config.toml
n_kv_head = 4
tie_embeddings = false
init_std_qkv = 0.0258
init_std_o = 0.0258
init_std_up = 0.0258
final_lr_fraction = 0.03
Each number is 500 + 25 x the weight over its row's rms, rounded and kept within 0 to 999. Layers, rows and columns count from 0. Numbers have three digits each. The size before them is the row's rms in percent of the matrix's.

# layer 4 MLP up, 1024x128, rms 0.0132, rows 628-727, columns 0-63
025:506500484502480476530489489506475504531486480509471495501529526542514459503497507450502490496494518529501473542572499481541493477514522488509501489502481497459516513486503522488472532495486504
052:494504499500496500490494525501506491522480497515514505509522490524499546499515503524510517518522505512503504509621515541502487498507517519499506498503499518518516515497505497506523515510515506
031:502545498458481483497499484500505485506473482519503509524476499485486485489469487498469512503507513448462483506567501460530503483520496501503506493493473498505486498456479554517486497525487496
037:498495486487491488499489504505515531518620505544485499493457502467511533515481499493479506511529526473459493498474506470503483489513502507512504495507485480479527517437500515500463498495494499
052:503512463483516487488455499504494501495604520505489508497460500449507515499494505476478474501494482472453488483552481502484494496504490491495495493501476477511514506472501495503461488491494497
034:501465502494479509517533487489474479521431439484478480500504504555501497480502503437513514489487511548529512524468516502527500502510518491503513511500513490474527509516531429485498531492509493
030:504505518489528507509491511487519533488454527504506516477484481487488534515500521503504511501508498469526512448604477503491517536499484515501479498522513516513492514538515480498502489508516507
032:502535478512501470511499491495489498496625527507491509526471505461504516487506507485461479485480498490467501482443466542476511487492490489478503509498482498499512517465515467509484478512489488
046:503558442479523476485492504498504514476451534515467507502469485432520552514526528492458494506512510465483487488451484543471496505512505489512486503504484489514506494433528496515529473524498515
036:504453524511494493511469532513504525532495461492445501491523466514481557493482501482528504505527519505496503493404524479484478513505505504526500513496518498503508507510492489486497519490510506
037:495496466455487492502511463483497488474471499498500494501461523464505441488488499460464496478477485509488489483372462503498531503504499485482510495476488490478490483489510479501503483504505483
027:498506473457508496513483493504492463465487506516506521485460531469491465493493487468486498495471460498527465505441465531524521510489506484482521479515478526500461468491521491511499496515505511
036:503541509501515494494465489527486482538433506528517536527455503497495556476488505495490518523470499491475510536564512526527519501508507500502520503515471515523544530525533509516455515521505525
031:501531501477498469497479546517509513474450549536467522507489498459513519541504505510506484508503492461487489491401519464485471479492497473522504522520493478518521502473532532514514480500485514
031:506531527478493516504475479479496481531458472469497500481526491505500518474482505479527518506513501478503507492414494479523499533519500517511477479503497531481476502512471465493506527513514499
031:496474501492505505509477504492509488493584487497473503498511500483476437502480486500506479486484484500505491484602487474499505525497497500498524483470502504517502470548501510515473510477495483
031:506519468463476509525499437498494492500423467473477502496490523469508521460482496452441497498508505534481478516410472526511505534512510500492510495494473500466486483482473501498460510522503484
435:521501494529552465464497536479556538490493513514500466526535493474516505518545540494483496518544527482485498493512504501486482500485527519523464502485469479521516521486525514495536473532514505
039:497520453475494491492476520499512508506470505546485503501472490491502533516528506487477511522514511508476495521462505560492497507511519522511510494503487520506535502499538482514525507508513513
031:504487514528479535503521506480515518517585500487486479492520514552515497504535509477505507499527526507517516526421522517495496496515511525502494503511507516476523513519482465485520490499511484
049:492454488482498495495463493509494496481579497479457494482489500472503448504497495485481479488486482482478484485372496458486497501498496479499514492470495479497489473493484512496462487493488485
040:502551509493490492513521475528490483518515495531514529516469514460500535479472498519474510505485499510478494503481499520526528530514509485502518506496497512506492490489499527530484519528496506
039:487492499488493479495460525491510521481536520500436508484506489463520471520516499539487493503497485479481497482372516486478502493503509488507499487468502491506500488495529496500490478496495491
035:499555483477485495518502482490491465456434499472524519499493527464493453489488488455479489486475484476494494495463475476510513497498492490496502494510483502479443488482484516514506487493490504
034:494512479485510496504469487477505508502623524502477505489510499471520483511516506529482501498498486487492507485530478507492522534513501498489492467489502506492505484507519501499498488498507481
037:495472529489489506491500511522509507506658506540495513513513509538504475516494480530506512515506507521523510520392535513489497499500509500505520509484505500518526494553504528496488494493503486
044:502516510471511493498514505508496493510537507529507523521475492484495492492477503494498504506484495500501499483691490521506512506504492493506499514507497508525516490514514502509494490518498499
027:502571496484528494472521517439508481513457496487488499513500453476509531496527516515484534507495486468483515494567480504511509503521505514507472499490510502536529514513524451511528479528509508
036:501467488477513508499465456452498509513570474480473502502478465473510489469485497479478493482503477486472497463545457499476496527516483511476497484451498499494497474549474439500464489491509474
049:503494507504501510525513494544476504520520480508487515502492514495495518485492496458486490492495500546521500508499495534499510514502509488499509520509500496503501491547530486498488509498500513
039:497504470481513492498477459481476494503379495472501511500484496457521480480495501445467490480491479506492479489420455535493492498499498488485494492483481500496502483495516466495459495506502503
051:504536461477496488501515483499488482463347518504533502486455523469495489488488502471487492495489496472489488496527488503504504479502499492495490490531473499483475499427477484502519494509497513
035:492476505519494529514496489523509506498673499492521494488515527518489488509499501518509488497514518540527508486496504519504512542498507520496515484497511522487480486513491545502489526492505487
038:501509517500476485502484491491510499480540512488496494500507526516482454505490500459509490494490520470508500494563517483493515484484497487495499498491482507480464509487498499499499487484495485
043:503472525495516517498493485518487499498605502481493501479469498508498466492484502502515476487492477489498506468559509460492493519499485492498502493500507491505470480473462506494472502507496492
297:516546477520529478471485549483543531512503502527449474512529493476505501499553520519485487517528519438492494522440484517490463494502505530536476519480477478502510509453508524511509465544493499
037:498538454512501478489464529509504502474364526526510504482490500470489554511526511516494483511516497486515486480597492566482487510481501500502502489511486516513475496472509487513574507516499529
048:497483500502484509511510486519494503501627485484446500493511522508503452495498501484489484489501507493505498500362513478492497498515507494507504505475496494479480465480491506496493493505493485
038:503522462479501497488492508478520492497398507527523496503483490496485518492518509504501526520487506476487506517658496537510524499508510522488510479520488511509527516491514465508507497513511493
045:501511492503490508509526513479512502486298492510533491497503507513500504508510501488505511492510510513516508504559511520499504492500495515491508506524508497492509512491507487502545501498516504
031:507521502513495508507524491496517523518587469513468505502515492476503586498489518537490529512537529512509512482426520519494497541526512501522491502503511500493493495507481517514510514511514494
053:494451540536478519510509507499503505506665477469504494498549518555501445503502484520524498490496504543521514502459521479499505500495499496495507504480528504485493496553497506489477511480504476
029:501497513468513503503520461510476484497375512501525529505473527487498434489477482478488499482460471471524480519468469459539515496498493485487512493486487498494484470524482530502460489512484498
048:497456508500501490498469509486497516516589474488459484496532470513505494512499491505507495497501497516491506497404514460491472514506502485512497500454527476497515503515520506491465509467498496
048:492476477488477480511488477516489492476486497473514485492484525515489444496494485464500483488486505493502487515587498460515497470485502485498505481492485489461469498445466525488476496480481498
036:500541507486502489486517509505501489487566515511509510504497498513510496510510502524509524510500502453516496508582506457527487481509499497519483502504496507504489497481505516506535486506490514
030:498512485485497506499492513494528495485562489533531491503466495460482537490485482516483525511499495515469496503472485511498523501498483512483519497525494502507538527502493485505490496501505495
037:510540533488524520489501508514509494507354514534525523494465482493481539485477503536511523521496488462519526487496513520499517536506486514504499510531506510540489496531515488509528498526507516
034:498497443483507494494479491489496490488476502507502491476467501469494485491517500468485475488505485483508475486371450530501490514491507495493492479507481508488474468425485478493511493519508508
047:505499477478479501530520491509481495488314486508510490491504524507492473497498503465502501497490503548525491525491512546509508498501517482498508508520496495480490487502524488491530514492501507
043:494453508505510490473480501458498507509652508496467495503486462500505474509489489520514487484488480479471512475428497446481480482497478496494491497464517482515508494519509475506467486476494490
032:505523446463512478493458521509494493479434521534496514494435495429511540502516513484468467505498476471472471491460476524492485491506496485494502496517458495521509473452523513514514481534495523
054:490478495499511497481467505495499505504658514490488503491495499505512494505514503530496504507495489491478509499369499503488502504511502502495499487483499508509502500522504483498480488504505490
040:501514493530506504509541501481500498494417505496514502492535500491507505514518507560510505497510496510543506496323496503511500509511508511501487491507522500499476475483494539512548504509504511
049:498482481487518475496487517524491514492439525522496512494468478482491523507501510513506492508502493495494497493695502513495495500497507496510501500505508490525502495474525508506500505502488526
033:492492495517492464484467547506493496496415518488466496495506509488510502521517510487504473501480500486492500504580527466492468438477510486505493499518488480501519534423535496497467497490485513
246:515560503517540481471489528498535516487528522528470479517484493462506542504535530531470489515517510436490499516483478509492473500512505531529481523504481475511513524452513496509516466544488510
025:494485457498532482487521502501475487501466527512529509501452498454505509498515515504490495482453459536522496484589442529506523504503502484489492503494516501522506488509544456510502503492500530
031:512574488527512464490481516499511519486405521482489498498512482467506528500509505508488464503514518432469501487460481469476463461487479515520470499519478487490500531397474496494487478512479520
035:490471474486496493492490458481503495473543508452500479499504509499487430501477496457495491478495499491478486466553482469497514487488494490489496482456503481480465493469467532489474485467495481
040:506552490502473509537529508503504489493463477518510495498549520512493517511503496512516519519511524536523499529357518537522501515513519506518491501532501526473491505517520515504545530488507514
042:503486500497471498514522502519488493516352481540493508504492511487496562486485505487494507510510510537516494504586516548521496515502525492505518519519500505499510495489516505508512535518504509
038:491459495469486493474455526496510485501483486491495484497497497527492477504515494501524512519480491501484499526563522460527505477499514499495514480500494496503528520462515510495459507502506496
042:498499454483516500487477476472501497470648507467483493491465488442503480492515509496471472484484478469460496460474460497477501511495491485486494484482490497496473478469491482510471476500497487
036:493474506510491483504488497522484505478557524487492496502468522481510456509482498456501478485495493484483482478499513476490494462486490461507504513492488469476483506471463528484499486491480487
036:496487522519479490501487486476508508503492489489478492517516490466509520497476502481481495491513507492459500466614514450469489495491489484502500515469497469490506511514480501496490491475499474
053:515575484518537484479476521490514514507569523510482511519505478467519573510520527513495494515514518451483505484529495529479490512511491499518483509500491499532519522495510503519525484526499506
042:503502468501492479510492480500483504480446507458510481490495524505511440483506503429494469483485504499516487512622474493498499462482495493494486495512478484458481502432483483475498482493479503
029:501546499537527512478502461492481484505570510472509505507461486476501528474524513524457497488485497461483524470405453484480519529502471505491498502499498518513476492495480488502489479539494514
047:501516506491504494497550496529497498472354530514563506500482514487503521496501503531512510514495491515523495508573496531507514491486505495495496505531503502506500505467480512498518498520494503
041:503494489484508501504488491510477472497489499494502511504454515492489477480485489483483481493457466493488492503445469465526515484502494487485510497510478500515492496514503495506460488508488513
038:504555482486523497483498500512493486504461533522493515516500490478516534504542510523485491524490484486469507517530489540481500511503494496498493509519482501535518513531527491506515481519499504
031:500528471467495504490490514492514495466605492531481489485494512486493479526517496526493513503476497488502509509453523491483497519509496492488511487509495508498489487491524490512521498483506489
037:498471523491494504517490538523505504515435471536453513491521498517482474509481495516519498502496500496511496520591557477510494499508505497515525510505509495513507478502531506511503523498502509
035:500444555503514515506505488485483496545542455482427512493538470483491471501458484498500500474492478490506502476490507417508494531515496487501486496456539485523487475567501505498427503469507491
032:511545506498516508505510473526478484509508513533533503504484496501493523499487495533518486512489484529497503502518492508504503540496500488520493497507505503511486488522497564510518527493488528
045:497484522512509480485477534515502495495545520509506507500483493492482477511479495518522492500480491449496494486555509429514494473479483492512507503511498489516495508458489538498478494505484506
030:493419481502485479502483516493492506538428482497433508514491491499511485492511519445490483488477495529500483496447486520509509478497526483497515519474498495496527484515562469504465506498508513
031:506508501512519485504486552528514516471388529520483511494510485497486532526518516561529503525499503482520512498472508488490521498494510513524506504535512519525491494510526559505532496496493536
029:490469526487519469467484543505504503490585533516490528505480477504494466526498484548546498505477477468501509488471511458509501475487504487511506487490516500544503518521522513511475495499496511
043:493453499505504489498475493466501524501451508483484508496481492479495500493475510461490488483507494483498503449550488482473487490504492497493496505468499493495509499510483467495475489481501486
034:502490523515520501490477502510477504519568504486487500482497488501505530488490498500510473489512483473499497484606504468483461503503477496502477499497494488513483493489440477483496499503490496
039:493527497482507490489493471488503486505395520504508510508468487470498497498485498512482516501490490478482502488571494467512517499497503495503494481485496489503509511470508550497482491494501508
036:506540523506497491494550510529484473491460512505565516513485519508509507490486496518510511506473490494510510528620519450525487463501504498504497516533493494509512536463476499494503501506482513
040:501521480472518471483505493484482482497404513515530501512466482475504489491495501480502487488485482464492489491635463491506481470493493483485486496503487484513504501470482498500500481512488512
037:503497473469497501527487455489483486489430488480504503508476520476502459479479492434461501478466492510509487509535472483509516491497498493473507495499479485486522493525518484493455485486494485
039:496508465483508501499515496500500505460481522501552491484464506502500491509514500508492506497500496514520503503327481531503510499490498522486499481531501510497492500454528474497527503502506518
394:522506504517543476500516520468568529470496512538463488544527481495506489512525550512498485523521549464480486490517481516504472507491531538544465518515460484507506532475511489497519455513506501
029:494465466522492490511488488503499504469431528476485482506490526475483445494472484449491471483487499532480488476480483494468514456463488495487503513483489470482517516484484501480470476458487488
035:499474527510490511505489496501508499507400467503493516493516517515477482494464485507516521499496521483529508516552530468527516509506499506502530492497505511494487492530481535513468520496502496
042:490434488479508493510462493500486501507392480468440495482542469476498458508497488490491489490501476517506484494490499499482475523503516484499494486439528483506489459514491502494464508467500487
041:502497522509501501500528503503505501501611518530513507506480510526493500500487512482512518496504517500517516476367512552489525499497498508502489515527504520499496507520521477498547499495519499
035:496471484481514497499470504509493523493662490461456490472514489484512482506512501493491489494512485503493486486438491483486480511513504499503484478473507493498493483469494484482472490500499495
044:505520496470500505494486484495496483496612484506506501495472501496511477493488491501493492495477475479475496517425499446516488479503485492483495493508481487500500495502505492506472488495493506
036:510535484526494499508538506528503502479396507527554495514485511490480548503492502505507507508497526523531505513550496523521515504489499504506519517548502501502495508480507559507536527512485529
082:513548468497535485472475525492516509489491510515465502514474463456512560503516524492483484502510495440479490493472490531475481489506485501511493514498486479524513511461505492518525469535497510
037:493508508477502495498507462485493486494618526482487507511470519473502462477485507455482484477485492499489500458530458499485517507492490492489496503481484508486486490489483495495503480516498473
042:507509503521493504505463507482509504494592471491478495503535487490490515513480498503505500505501508488498499501454531478494479483500483493501499505502498484491493501500507529507498505475497504
036:505508531501495486496507558549515532507449531548465512504506499473500547537491498522513492520531510493502488510527538499493481488498507498525505529521504489530531494471509558507510501522489511
038:496474467451500510508489495514491494468497488503496511466467524487499464497506486490472500491486463523508479512361491496489493503502501505479505483509488504499483467502512472499495497495502504